{"vocab_size": 32768, "norm_place": "pre", "beta2": 0.95}
Each number is 50 + 15 x the weight over the matrix's rms, rounded and kept within 0 to 99. Layers, rows and columns count from 0.

# layer 6 attention query, 512x512, rms 0.0478, rows 407-432, columns 448-511
41 64 50 70 51 75 26 27 45 61 41 29 36 51 70 60 25 38 48 65 41 67 52 54 46 33 14 50 65 41 40 53 66 51 49 45 42 33 79 26 63 57 52 68 56 44 35 52 71 57 50 40 51 48 48 43 33 52 45 63 33 47 41 48
84 70 36 46 42 74 81 58 28 41 52 38 44 29 48 40 49 44 44 45 69 43 66 47 60 66 22 63 38 55 63 57 38 32 29 55 59 63 54 38 34 71 77 37 76 30 50 80 54 53 62 69 45 46 61 57 75 57 50 30 56 62 39 43
64 26 03 40 70 72 35 55 45 58 42 65 52 59 53 44 26 32 62 36 38 44 46 87 45 22 84 67 57 55 57 58 61 60 59 39 48 58 64 44 46 45 62 36 54 56 16 61 38 48 43 24 15 51 43 33 51 67 53 41 66 50 46 62
32 56 43 47 37 26 30 28 44 72 77 49 45 55 74 44 78 58 38 50 60 52 38 62 66 71 62 43 51 28 35 53 51 62 62 55 34 62 70 31 57 31 25 42 37 68 46 41 33 50 30 59 45 56 38 61 44 49 38 48 47 70 37 23
52 42 68 51 50 48 45 55 56 46 52 42 49 57 62 56 58 73 60 72 63 70 45 51 84 61 54 63 48 66 51 28 31 51 48 48 47 83 64 38 44 50 45 54 52 56 56 36 41 80 59 54 37 43 34 47 60 07 77 49 41 65 27 49
65 38 25 49 67 53 17 42 54 49 37 46 44 67 55 39 39 59 56 21 15 49 26 70 60 17 56 32 56 67 36 46 83 62 50 46 56 51 53 36 58 66 46 75 33 32 64 44 76 36 59 39 51 49 60 32 46 62 58 64 63 42 79 56
44 43 70 43 42 46 51 75 65 24 44 38 36 66 61 59 52 55 62 46 46 51 46 38 38 66 19 65 52 51 57 72 16 42 44 63 47 38 25 47 58 43 48 58 51 30 51 43 86 28 45 59 48 60 62 51 28 72 65 52 72 60 39 45
35 22 58 53 52 40 51 43 56 22 55 50 54 46 42 52 53 60 33 74 41 41 37 69 67 68 77 52 45 38 33 58 53 24 55 32 38 47 41 41 56 44 54 50 24 39 52 39 30 45 58 74 71 46 64 52 43 26 64 65 53 65 37 84
81 61 68 63 58 39 62 39 68 56 62 51 52 70 38 54 18 50 54 39 58 30 45 46 18 46 47 31 45 26 49 59 58 46 52 44 58 27 36 67 72 56 71 26 61 70 24 65 70 28 53 47 48 51 56 70 40 66 55 72 45 56 36 42
53 56 36 47 49 29 67 54 53 48 72 34 59 42 60 44 44 51 26 56 71 55 52 57 50 36 47 39 32 45 25 63 67 63 50 62 69 57 78 58 39 44 41 50 44 73 75 51 09 54 40 58 49 50 57 62 20 55 37 58 45 27 55 46
36 59 60 21 41 80 75 61 04 19 43 55 70 34 53 63 47 44 41 67 52 57 72 44 53 26 54 22 53 63 51 15 44 48 54 53 66 43 53 30 44 44 41 17 55 51 84 54 45 46 60 62 47 54 56 77 22 77 56 68 53 54 44 45
74 57 34 63 65 32 55 30 44 58 66 36 57 44 73 25 46 23 32 41 67 52 34 50 70 81 61 33 45 54 12 65 44 44 62 52 62 52 70 61 49 53 44 37 59 77 53 44 46 35 54 42 84 52 46 53 39 47 40 48 57 32 52 78
56 40 50 50 49 33 53 64 51 78 22 68 56 39 28 19 43 56 43 27 36 48 53 36 22 29 31 25 51 45 48 59 92 43 61 55 66 43 31 99 47 60 53 67 37 39 31 58 67 21 66 26 56 54 42 50 47 69 41 44 54 38 71 49
27 20 64 45 29 12 61 84 83 49 57 55 53 54 42 62 36 78 69 75 19 76 67 45 46 63 47 68 47 47 70 61 39 42 38 39 83 60 34 57 60 53 09 63 74 43 50 41 65 33 26 60 43 50 60 56 51 58 56 47 60 46 51 10
41 61 62 56 28 57 53 75 50 62 44 54 50 49 54 64 72 59 44 72 17 45 56 41 39 88 53 99 39 57 56 39 34 35 57 44 61 35 80 32 58 40 75 44 51 19 54 56 55 68 69 43 35 46 68 37 48 40 44 70 37 92 61 56
50 30 32 54 45 55 64 85 58 38 40 44 39 21 79 54 39 56 77 36 29 35 41 62 31 48 28 43 46 59 56 61 53 62 50 62 63 70 35 62 53 62 64 17 35 30 40 52 36 48 52 60 65 54 57 52 29 34 66 68 36 38 70 56
58 35 44 53 53 48 54 38 50 39 54 70 60 58 62 31 38 48 50 49 50 60 48 75 54 38 30 26 56 44 53 27 42 20 50 50 62 25 32 70 62 42 71 40 58 41 48 64 43 36 53 38 51 56 54 50 31 39 70 81 15 62 37 49
73 55 60 45 39 29 60 54 51 70 53 24 41 57 39 26 31 55 41 51 55 40 49 47 63 67 55 32 45 36 47 43 41 48 61 48 45 42 64 36 37 51 29 39 61 56 48 73 47 43 55 41 48 42 45 59 54 48 42 60 73 55 43 47
51 42 36 52 66 37 63 37 42 72 61 81 52 50 36 05 63 37 28 34 59 20 31 76 70 43 69 47 50 45 19 53 65 28 42 54 57 23 42 57 40 60 50 52 49 47 24 60 47 26 53 31 44 46 28 50 79 60 29 41 76 40 55 75
61 32 56 60 44 42 34 43 36 77 38 47 99 51 48 50 52 33 55 64 29 60 44 20 56 32 48 18 62 46 41 72 68 72 20 53 24 36 63 55 41 48 60 54 70 62 36 31 49 37 45 60 61 56 78 64 50 34 40 64 47 73 30 31
28 46 45 66 56 58 43 37 35 73 85 72 45 24 59 59 43 62 27 58 68 80 20 77 40 13 56 31 53 42 47 53 61 47 48 58 68 39 54 48 51 39 10 68 47 57 51 48 27 32 36 61 37 69 36 47 50 57 53 70 34 49 22 47
49 39 25 41 46 30 30 68 40 57 29 61 51 57 54 28 55 56 42 66 47 73 64 62 56 53 32 53 21 46 40 68 44 62 42 41 33 62 55 73 54 35 62 62 71 38 42 41 48 59 43 45 37 41 62 31 45 56 64 49 35 33 58 45
79 42 44 70 53 32 62 71 35 48 47 54 76 39 48 64 48 57 68 36 51 26 42 49 18 42 50 43 46 25 81 72 42 56 52 65 68 56 61 53 50 32 45 26 63 47 36 63 43 45 53 42 40 52 55 39 52 81 47 36 52 75 41 12
57 49 43 44 40 50 87 69 28 38 34 66 52 35 48 61 57 40 54 52 48 37 53 24 62 66 55 54 44 51 45 37 71 64 56 39 49 67 55 52 45 40 62 60 56 64 63 38 64 63 58 86 24 46 71 41 42 56 57 45 64 44 47 45
41 53 47 55 40 28 53 44 54 82 63 44 62 60 46 34 33 63 37 37 60 70 49 66 52 57 27 61 54 26 75 64 86 67 59 61 65 34 48 69 49 51 45 65 36 59 45 54 66 55 54 45 48 49 59 49 35 54 55 67 43 54 49 29
74 44 52 64 50 28 62 80 04 70 40 58 66 56 64 59 66 56 51 43 44 55 50 50 39 55 35 43 66 46 83 70 77 66 55 72 40 46 32 54 30 48 85 64 34 26 68 64 33 56 64 31 39 51 27 45 67 45 40 62 27 68 58 38
# layer 6 attention key, 512x512, rms 0.0449, rows 407-431, columns 448-511
36 79 55 46 63 48 35 55 30 47 62 50 84 50 43 65 53 71 35 70 61 32 56 37 34 23 24 44 51 40 51 55 73 39 02 37 31 22 75 75 43 44 62 74 35 75 46 70 44 72 51 36 50 45 65 51 39 34 38 44 41 62 32 32
56 34 43 44 54 49 54 76 51 40 32 64 56 16 36 32 48 57 41 51 50 49 41 31 58 54 43 60 50 46 51 71 38 62 47 55 49 69 22 48 53 42 45 55 54 56 35 88 69 73 64 63 73 39 39 54 41 54 91 38 47 24 66 39
54 44 49 58 70 64 36 34 46 35 36 60 52 02 43 66 75 32 51 48 42 47 51 57 40 56 54 46 52 72 49 59 44 59 36 52 30 59 45 47 53 53 53 39 39 57 39 48 34 63 46 56 31 48 50 61 53 28 58 45 37 53 37 43
52 48 33 50 22 46 15 28 57 33 62 60 56 55 54 56 50 58 44 28 50 49 65 48 47 58 56 22 41 44 64 47 50 58 41 80 49 48 54 43 38 35 36 36 39 61 56 44 22 54 53 57 31 86 63 27 47 36 38 35 41 46 39 36
38 33 42 51 35 84 61 55 54 42 48 45 71 31 70 70 63 76 55 36 62 57 49 77 60 46 43 32 52 52 49 42 14 49 45 58 35 64 46 54 52 55 30 55 70 65 51 58 18 68 50 34 69 65 66 28 57 16 80 64 42 25 47 61
56 50 61 57 75 55 53 52 46 18 58 25 45 42 32 22 14 35 53 61 39 47 46 62 56 46 63 62 45 64 31 54 99 42 22 59 62 66 64 67 54 47 42 54 46 51 64 56 51 48 57 38 75 48 35 59 45 69 55 40 65 63 58 38
28 61 65 36 64 42 44 57 42 43 55 43 50 52 50 36 40 62 42 57 33 68 58 65 27 66 51 35 50 34 67 64 56 50 35 33 51 49 41 36 46 62 43 46 36 47 69 67 71 47 54 56 50 11 55 60 32 72 60 57 68 48 67 57
73 72 60 42 42 52 86 50 47 52 45 80 52 71 42 59 40 76 34 63 48 29 55 57 58 83 68 23 54 70 36 59 47 44 51 40 30 47 89 41 44 66 52 35 41 27 62 60 45 49 44 39 44 57 14 75 51 38 43 60 51 68 66 92
47 43 32 72 64 33 49 49 47 60 52 49 46 61 63 36 31 54 50 48 65 38 48 41 52 42 50 38 48 00 45 54 57 42 60 28 78 40 48 61 42 36 43 58 55 51 34 58 61 19 52 46 59 61 43 73 52 70 34 85 73 66 42 30
42 43 33 45 72 47 60 51 51 60 43 73 42 56 74 51 30 60 42 49 72 59 76 23 47 51 34 42 49 48 45 53 57 66 60 61 35 40 71 60 61 44 32 40 47 50 67 54 28 61 35 45 59 37 54 58 23 52 38 36 70 51 51 54
55 30 54 21 66 40 68 39 50 24 47 42 69 40 71 65 68 36 79 80 51 41 54 47 63 30 41 25 58 59 51 35 68 48 69 46 66 50 48 21 45 41 62 49 47 33 51 42 63 37 64 41 36 33 45 68 36 64 72 60 51 51 67 34
70 59 62 61 41 54 51 48 45 57 47 47 45 55 66 33 06 54 42 47 43 61 39 38 47 46 57 54 44 68 39 48 65 43 49 45 52 46 46 78 39 46 49 44 60 49 60 30 37 46 35 65 47 42 36 58 71 51 51 44 66 58 74 69
39 47 44 53 57 39 85 57 70 78 39 57 38 49 44 14 36 38 40 61 48 61 38 61 50 34 48 54 52 46 47 44 71 39 56 52 78 51 49 64 56 61 67 60 56 36 46 46 75 26 48 47 45 36 30 66 27 48 35 58 48 59 56 30
31 37 44 38 28 43 38 66 64 59 60 31 76 51 61 30 41 53 60 66 35 81 69 81 62 61 37 57 54 25 50 37 43 45 45 22 73 53 24 46 59 37 29 50 48 55 55 35 66 07 31 39 60 47 72 43 39 55 37 56 48 52 44 60
34 40 53 46 51 54 52 48 37 50 52 60 83 49 59 49 83 66 36 57 40 55 37 53 56 46 19 79 48 53 61 59 52 72 48 55 50 34 45 60 54 45 78 60 22 43 25 84 39 79 71 16 38 43 42 19 67 48 69 51 48 59 66 44
35 17 40 84 35 43 41 58 54 27 47 44 31 39 37 37 29 61 46 28 44 48 50 30 55 57 65 32 54 62 57 82 40 59 42 76 62 73 45 79 52 47 33 40 39 53 70 47 09 35 45 48 76 61 38 56 41 30 72 33 38 45 49 70
54 53 82 39 42 44 55 47 54 51 54 67 99 77 51 34 55 51 61 43 45 50 25 67 47 40 66 56 48 14 56 44 31 34 53 50 50 15 55 55 46 47 75 66 42 51 60 35 44 41 41 50 68 36 15 63 21 49 77 92 16 52 46 40
54 52 57 34 57 59 48 58 44 73 34 58 69 33 29 26 56 55 14 58 58 46 46 60 39 61 46 52 45 51 57 58 45 74 46 55 34 54 25 53 58 55 32 50 52 60 58 58 51 82 50 66 55 38 44 52 48 48 63 65 63 56 61 30
50 67 48 46 37 53 47 50 63 48 55 66 62 33 24 37 42 42 60 32 61 40 20 68 29 44 33 44 57 63 27 67 60 55 47 59 71 35 53 40 65 62 41 41 63 43 50 42 53 32 39 53 64 60 40 56 57 58 14 71 51 44 59 53
65 79 55 73 65 46 29 28 46 64 62 79 99 45 65 62 28 43 62 56 57 47 75 46 62 36 71 43 54 42 54 42 28 49 36 39 23 24 73 61 58 48 61 49 56 59 48 50 71 31 61 49 54 44 99 53 69 49 23 67 37 36 39 36
43 55 54 67 36 51 26 37 50 30 74 67 58 31 54 87 37 68 39 34 50 62 57 68 43 19 23 06 38 55 74 59 56 35 43 79 91 26 39 50 42 64 31 58 50 55 62 42 18 35 69 42 49 68 44 57 49 29 49 60 16 17 28 48
16 28 47 41 45 63 49 49 41 53 45 72 58 64 59 25 53 55 64 56 49 68 60 54 49 52 68 85 59 41 65 55 56 32 30 51 29 37 46 72 57 33 41 93 69 53 56 14 50 37 51 58 43 49 39 53 53 33 32 25 34 54 68 67
81 43 52 57 65 31 53 61 39 38 53 65 50 34 66 58 46 44 39 69 51 37 45 39 51 50 62 75 72 46 79 77 67 46 68 53 56 70 48 49 51 33 33 43 28 45 57 40 52 63 52 43 29 39 39 35 70 60 60 30 49 35 48 03
32 36 52 51 63 45 51 51 66 45 53 63 49 48 54 46 61 42 67 48 48 40 55 30 45 69 46 57 50 57 40 33 47 54 41 60 00 50 53 56 50 53 58 49 48 37 51 52 71 76 49 43 43 46 81 39 35 60 59 53 44 60 66 61
35 39 56 58 51 44 38 62 54 82 54 37 57 31 50 41 37 63 16 58 59 54 56 44 57 47 42 51 38 11 66 43 56 54 48 53 53 50 43 74 46 42 71 34 36 50 35 48 45 63 39 52 59 35 63 57 39 44 69 68 49 41 50 00